config.toml
num_hidden_layers = 8
hidden_size = 768
num_attention_heads = 12
num_key_value_heads = 12
head_dim = 64
intermediate_size = 2048
vocab_size = 32000
hidden_act = "swiglu"
norm = "rmsnorm"
norm_place = "out"
norm_eps = 1e-05
positions = "rope"
rope_theta = 10000.0
rope_fraction = 1.0
qk_norm = true
attn_scale = 0.125
bias = "none"
tie_word_embeddings = false
parallel_block = false
init = "normal"
init_std_qkv = 0.0266
init_std_o = 0.00665
init_std_up = 0.0266
init_std_down = 0.00407
optimizer = "muon_variant"
learning_rate = 0.0127
beta1 = 0.93
weight_decay = 0.034
lr_head = 0.0057
warmup_steps = 0
schedule = "cos"
final_lr_fraction = 0.0
batch_tokens = [131072, 262144, 524288, 1048576]
max_seq_len = 2048
doc_mask = true
train_tokens = 1180000000
max_steps = 3418
dataset = "wikipedia_en"
Each number is 128 + 24 x the weight over its row's rms, rounded and kept within 0 to 255. Layers, rows and columns count from 0. Numbers have three digits each. The size before them is the row's rms in percent of the matrix's.

# layer 4 MLP down, 768x2048, rms 0.0422, rows 374-473, columns 320-383
097:094125107160098169140129124179136196080086171120134120134124124125107143172102152183136065120129122117107102101131094105161128119145115158093141104135168144116131110137129163113139117136127113
099:147144103112117158073091149138110150086114124143145139110135141139135130128139134129160145128102133145163137089164127109113146080121116109173157150169125147119124177148103095141188121102189115
099:111125095167120150136111122106139140108131128125163151153111117120128118137116092107141100188169130136118158102131155144114089099133075123159115135110081116156139111163126119128090144107059128
103:147100140115137152136161123151105153111135161140145108151165117138116098125130151138095075082152137136153121155125113151085103101108141124142108098128122130147126160147123129121126115161109159
097:134154155161117150126129082153150138120096116162090160148118134144117146129115129140126130176124116129188176134099141161131131097121156133156105117144095143126098123138131118110122156097155127
101:105147103136152111126139119151145128164102118131146088124174113131140133133105167173133139099094139123129134149141119098129154103151142136141122125097101128144124164091149109146141102099133135
098:117093130100123095109147124158161091158108092145091113139152117133124147116164097127137107172125166139157131151120133133107124128119144133159125160126133121150125090097140109117136109135105140
103:149159144137144115099107123098118128100121125150102126118112147125198175112101119137128136152113138130143121153143150144111108123088164113126116164176134088129093108148111133127109123073116124
100:143108116138107175090086114095118084117151132086105162135100096116080173119090102118147096147135118110156127129103079154155145128164133121170090079154155149128140160153115114145140158149135097
100:085114117125148111128119093127145158158146126098136144128087134133110148115139108098109134114146114108183132112139096161144186113132119140126128120140131105124119106121145126156117152124092142
098:142134150137139107129117125136122122164127126156151114120141113139122118107135123124120161136088131104138060118135097138132151142108124078136134129107078146161126127126105118157097141146135135
101:116187156146159141127127099136178136126135135126137140112154098128108134090114117117133125192124121107110160171110128140081111095139087132140149153131090167113103114130130119114149164183119073
098:108085121151114109131101143124109114102135133150122106150116150138136070168118106159138143074120135082089109113115133091126129133087101115168116121154164110126147118126145127109130131119129079
105:199127130159137122165134135143095092118117141119102115088115128111131140124138117145109109189132114144144127125150149110129151107121099169087102183113134117121110098146139100121107164147158175
100:104112145175146104134154128085133149127170143149133155136128121107135124112107159167100139143098133158125133157138144112111101123139188094191125167140143112116095130135114091111093121158145111
100:158098112164142067120111159119161115100146162129101101107155152116174153127121130109114117080103151091164146126147118114117136070091127127137128155169083142116117138119121140119165106118097142
099:139117143123120162115099125115126162126162165105142130115131118133137126096145125123135126102133132121128122173134132169101150125157117065101133122129151131138143126148144116108137141130135145
099:126093111138125112123114148119104141104110140132147107152137139127105153148128128147102137152114181183137120145091131098097093105146112150121145125149197173121067113167168123117117114126124118
103:148144109173145109105080182147152128116108129146181125116131133151158155144126123094130177165123146098076114103112127115114125118137127110128154099145138117145103106156106099129196157123101135
099:107159120107111139123165141148085117170113138151121155189108131124142106149140130123148140163151176092156158112153142146128128144089118119168157160122126153134107150159132127123075134141125140
100:102075102151142114096118068154138085119135126120126125151167099115149153146086156124132139137138132137138087136126143087126144183137129135140142107117126147123133118109084126159143138153067120
099:135099112089098169094120116104131108125097110155104112124118106162128125180141091103143128132151135137107147114157115098065107150116159135120121126099131172148109137150148122099121114139092112
099:155114098140112098132139113142120139176183112079157112111105147114137194129157131150124111120142125118169079112139159119113138125112131126143126117150098117122144105133104124121112090144134124
099:166107104129121147109160119116125133113112123100113129103129173089087167157100135135094144118137122090179099134131105122127117107134114082126139119135149125154124120139123101119119132119053152
100:067140168131134077149175101114097183128113101164108144123133110154136114145156083096130134119136084139132109117141160105083167146136154118187112169157128148155156177170150146161145133106139107
101:132082102141111138132124117127133123135056130103132121143106117116050061077098118139152115156153135067144102129085105155167178138137078139122104141110110159088119124152173147088053111091134132
100:129166134139112119172119153100107165120150158105101140170160110129145182099101137121146142119142088140149166111101128137134124110108146135137092164121182155133119120133156128114155165153128147
100:132089144134134116119126150162137126144096126141143160094118153081132092163134154144128158134149116124144170142146122154135120114097111132163151124119137089135108096099106146132141135124137109
103:129160112118139151127122071150094137131147146103103132107146145115103136136092154111130120109135131113158130123131112145109123138155131132100169159113057115111146178112153151093148134078160105
100:104129124147124128110161104159186122113125076093121131132133137109075147147190116150098110124129193124142117148152154108094150151111101106115072144107118146089125133140086126118134124174131133
098:122159103140092123096166095114130130157130127170136093144148095137157094145132142128103126156113167145100124164136081172175163140160129177100104145135066175132116134126143130121109104126126149
098:134123116158138130150140083133158167154111120141130169133134171089098160154166150055127132147085153150119136121133132116134078110148103132110103112113193084134156148147124152084115134106129136
101:083137107114096137141127156125112153121104147102135164099127074127066132137116106127120074153121188131118166128087118147187112134115119138141069127123080133143130087098139118109113096121152156
100:111109114116077111123113132175133108152112143133161145161149106123138099115122086144142176114129132146128099145168073118164132156184115085156119123092145116158101116174132119128140135115136100
101:151147171159091130109143084122108099147105172138112135120127109121134176147107131091131141113096133125084157138134137173129079161158158184110112128151121165161131128109107098140121147148136163
098:090093150144129176127183147165153093127101122106121181120110134156098138176138113151095118134125111135152118129104158160097131118113118133071143191124166097121120093083114127111115102144132126
095:138153145132142143133147128136140120110123140102096126146144136130083158111145138148120144042164150114123107134127139099108114140140124144079173103113079106160112117146115121151107139147148105
097:163141152144141145153162149110130145129144077184143128112121132097102146159136128130082098117171160091125133119130169156092154113124160074109129137166154124124090145106129137129158119151118171
099:141132118134124098107130077135088080136138157124105103113128134086130110149157102116134126166117139125118156121177153121140131118072126099141147116161143118154107115186124126136124132145155162
102:174128113163119166114122139129109108134151121121153126138109157137110148182102174110146131135096119100119136120159108154155117134151140135094152183119154112139145088132159122112147129069094149
100:179107100131136155096119118113146119131086131129085124116178144156127144142096123132144125165132120158131112108159158101148115126130123158126109088187135136129152103171128137150114135071112117
099:128114168113094135148115120096113129103092110119126112127132137133111174129124137129100142156148114171129114104156145152139146152119111112088119149165158109099098165120109087095086110076090118
099:098105100093143145171157144121101126130128136098131161168154150119114132139134101135112122125135128126115122113145162124124106125132138140136106124145123093156120098075131151153126086150114119
099:094142212156108125110105108117135123150128146094100107134105150120100164157140100098095098110133164122105099117151090105119148093150127124108116138122115144125084142116169119167087150142115131
101:118148126115110095132115120103123128163135130121084156134145164150137148110110128166157114105102162151133131186111127121106122125116129128129088129134136145124126124118130114113154118167093145
098:143135140085114111161173118120139111121118097100112101103141154142156107127119164117157152103123149148114130114168147141143136151172104145157090129126143114116124105144119122116110120116117097
101:167087125097143143184136132123120165147117154126193161118111123114175120149090134124097188099134177146120139118108110137112175123151118104176138104131094169128133116141095134132090151173100177
099:130127198114143109158134103121107140114126085076121077132156119117104130159187147092140110145136105139131162120146096158144079076106108123128157128126119071086173112107108168138167151121109093
100:129109112118121142084083125104127100186181137125148155138125157146119120139146138119183128119116101135146130083067119129156099099136100142110110108114143181140098132137149094130145139133129165
099:140104163119111136099136122149118138133145134123155096102124157113155133147134142106139148117129160140166135108110139128131156129134141093154129128132134120163101090150128144141119126089130133
101:100086100137139175105126117109120084167181086122109150109127158147143083117101121179112117130151124137104149151146132116117082121152107168161157071149159148133145181096133112183142148160153099
096:115123140108104111139137114124151109128124126145112132144150127126148152117132100093106106123097139140165135129103136131123155111150130128150146112112107106084136119081171147124143117096165150
101:149127141097142125089134123127105147094101099146085118129170191065110141130123128157136124154128135101111174125082139105109099083099080111156166131135117153162116138146106138087086106103099094
100:129136150137138124146118121127115135136164154154119113134099072131157124132095118094158171126125138127157097141110129125125131119114144130155096149106110125108145150135136142132101110147140119
100:108117109107148157142148148139135150153134124114115133100145127117115166133142159113119091105138158121125128144139140155137125119105128147112150155147134152115137119137137162127108137176156136
101:119145182110118099092096106137098161130131139148127077114144094114128101160169105114095114145168129130076126144136107168113126129135105125161116148150144111081123151140099117103127135115146141
101:121135119113143086148091140162130155115148138140113110123143084125092132121084117152098159146155162158105116137158109143134118140152150167099133095161119120106162126157128149113108187108091159
099:138150166134156136106127158135115099119122149134098089085161114115161124102120098104127085128106138136130143143118136135120136144121173108088134095103177175120084127148153136120105103121128119
098:133126195077149137143134151144110135115091127115088114123129077132136085132120137143187132108136081136122107126116130088125169125127120164104148120148126140157096117140119164104084128094105108
101:123149144109081115128104102115133144144115162130083105089136112128114156128141107124134137094113134120180113136100164124118071111104137100141122099088104099132095124146109127130120140171184126
099:118148153112106125132144136137142114115115126113130102141133164150138135160109177118114090127136108157123127127147184122130136140092103135117150122114088089110130137140167122157086118117115166
102:087159112110104118149133148132142117104138105131141122140125116145117138120151106162082124116205143143105117109150148132119110151147091144142127122130119123152120110112119113141125143151115120
098:118132170074130121103132129105134122156135150154129128149113137142125081111139081089090106112122097127107115148153119130112109091116124116128115137135160098128138116159149109139108141119144082
099:103165138105127131145137106105137140118151096116174107114155150121153121111117114126148140150149102133152111138142152168089124119127137090136138093101137139127133117122081098146125142091118130
100:141172204110156146102118121144149161161088113116139151102095117108162147130095164100154185120133115158127132114098145051138184204119138122116139092142166116114104100084120124134123170149131109
099:125104177138097118166153112131135126114135093142198131161133155098147164107126139104103116123098136110158127087141140126155129192136135143111163086101125102181122117149060107140143109073117139
099:132152151125109116170164137124141133141098126100154119157130137086140148147106109098117062124171123112141153077093128174137136126122139118127123134179136100123136125185149116168099097140113140
098:140150121141134144116141110155133178120096137110123151132160110148129140148139093127124142133134147132118113154088129138139156139109096134104140137149144112107154128123147123140131127141141140
099:131115104116064114116165151131141108126148134115104097158147124100129134137109064142098119091106106131140132158183156075165165135149101170148127101173142144126142126120116172122128139102138125
101:118111106137081178083141111134127134166137114126151120178131122118103156104202136103146142096145144122114131105161127147114095117129123101165120115144167139097104151171108157132124136178170137
098:132133142165128112133119102144117149093084140160100142118089121108142126121129117132133116141127077122133116143098135128152170122129122144188152136102146138107097088157127153102112115171132201
098:176087130143137120118087147136106105118148108150146154141094126123143091099139130153098119130123160098132123129109129106133108115127132105089148114095149129146117120144144116181099140148110172
103:121109130138108117151141127106132124098107127154155157102118186158127172130087152136116126119102149083091091088124146129168098124142128140118148141119102096151125139104146089136145152136118109
100:157119098110151119111140123081136180128105101107122121151123144144127148141107130133132109140148099091129080136166108138119170132158151090124139103118097092137125128120109165112105124075097147
099:168123156158148145149122107077154101157111100129108122128137106164109112115118163102153129119122119126156119187108114139122149144117100109124153162177135105123171123138137085152162094110135130
096:121153152144139088127121127151118128122138103136125152105073106176140136129099121148143136114112043134111100120135105152096128165128110107110126081125142126130110112147119132120108134135135152
102:146136121144124177133135125127096101153154143096151135128094125095105140180118122144114138112130101121147067123132127135123128167094109143111132140121133144118112127119164076160091141129123098
099:098131140104106123090132168116148089086124126131102092101139115128127149100149177097130108100111138125136146151121148110110118146094165124142103129147142155150115124153167166101144127128181141
100:100134154115124150108167130111115103082141106120120103108140126154134113106138106101124083119112142109185158118101119096118167093103108171158119105104099136095126119142139137112129128164138137
099:154105156109134151123154103130155122124125142116110134127131094161176163142158120105121115143137111109087109149105090139104143106101141160092170106089127134120139129125108116093153146120119125
098:163153165085165149130131153135108138120125144141112158132104099105105114148093169101112100148098128130154156144090111149160119121125123142160156103107172107118172115131112125104136144169112140
099:123142137165133153157096115084120125123118095123107123102125108138127117131163121124098138141088091139092162091139096140147099128130104138168161141131132153153146111142127121104141128091122102
099:119118145121150146114159126129165125139155105121141106154106140110110084166159091070135093146131155123137084086135141121100158098152150106173078132153124126125134166137126151142101113135128124
099:148144140092115120149129127133102179122111126150128192108109103124135137109148092117129160125116167169103130119160099104158132190159127156079088191121089148126112085094102103119136146124164120
098:157103148105140143141145103137118119120151149181105134118116141133131129151150127145143115144103153094105147119115135130127095131101149131128087134133157107116148153110142087161112130103118093
099:115110130145133098167149151136150109112125118129114138192091163152147112161113145109118121125188123140113141159123110085125120124138132164119104111141143107083109114170157118117106117119153085
097:129141105107102120145137125110106117110157110120148056143148087111089161146142157143084130128105126140101148151106175114145134106114126109112134124133140167110121153118122153121155145103144123
100:128105132133106130142125114127115072108134147142102140123118145118122096133141169162126112138146098132152117085133151168094137136132128092125102179089143129157148114157147139149123162116105150
100:082140160102134131133149125110124125120106116138101166101101123140134118108117144070137123163154159131097149089125115147110130130146051075152123163104128078120136112143125123133136131102148146
099:109119143140130136143138153113082152060124069156115135111181147153145116135123057139107126100123159100161156143135118127188146125095153172141135113112143138136120137130129115149145130149158107
100:090128100148117135157140105102116128176104114177141148136123159113125148103144153129157160117114170133140137176155165165128123148154120149139114130116105139121144096056131133096136131094143127
098:154141140162139178091111125093131124134138126093179085088116135182145134139136114111132116131140117158123140138103159081108161123131194143099103129080089087153093125138108174135123158183119142
098:132126146115137108136102136142118153104115134102122141146132117116131128146085122118147104093101102125105106173147117130138150142177092129137117110126094134145120145115138104149137115164116132
099:120115168176110191119129147141125132129105142139126132135213070126089198114122156148136130158153163142147147097097089129085125142137120123171184109139125140128105106104123141146164163161130136
101:143130172120127133112125137129103146120136114108180152145142129133113122136153109152098159121124139157140070142123174119135112139105180118095122083120124132126118139129133166107177123138136103
100:111127145134126125126156104122115113100136149113145084119141073134117113093076092132110158126143101125127177114112116097122099093132132142136146108159104175112134141120126133155121108072128117
099:118091142129122147117098148168084139156167135129190125129118145116157098130111136149137059136159099136126118119108096116107123147106160132144127135116121089142117108139066099108147092115148145
101:102118129119123147141130147125111113108139144174104107160126098119135175144098103102111112126107107117099126142143119112139092145144095161124113134156130100138146113126165124117114142139159114
097:134144159065167128100150165113147154147118136145102112125104138079126105159113077111093128101153127115139146160120144102106167135141142142154144124093073128141134142143122092126092100113139121
100:149114108094149130120150146109166125114120129141160091139136119152120076127081102160151141083105136097136095142100111093115124152114098113108119135124096152097137152133113129136118114098175093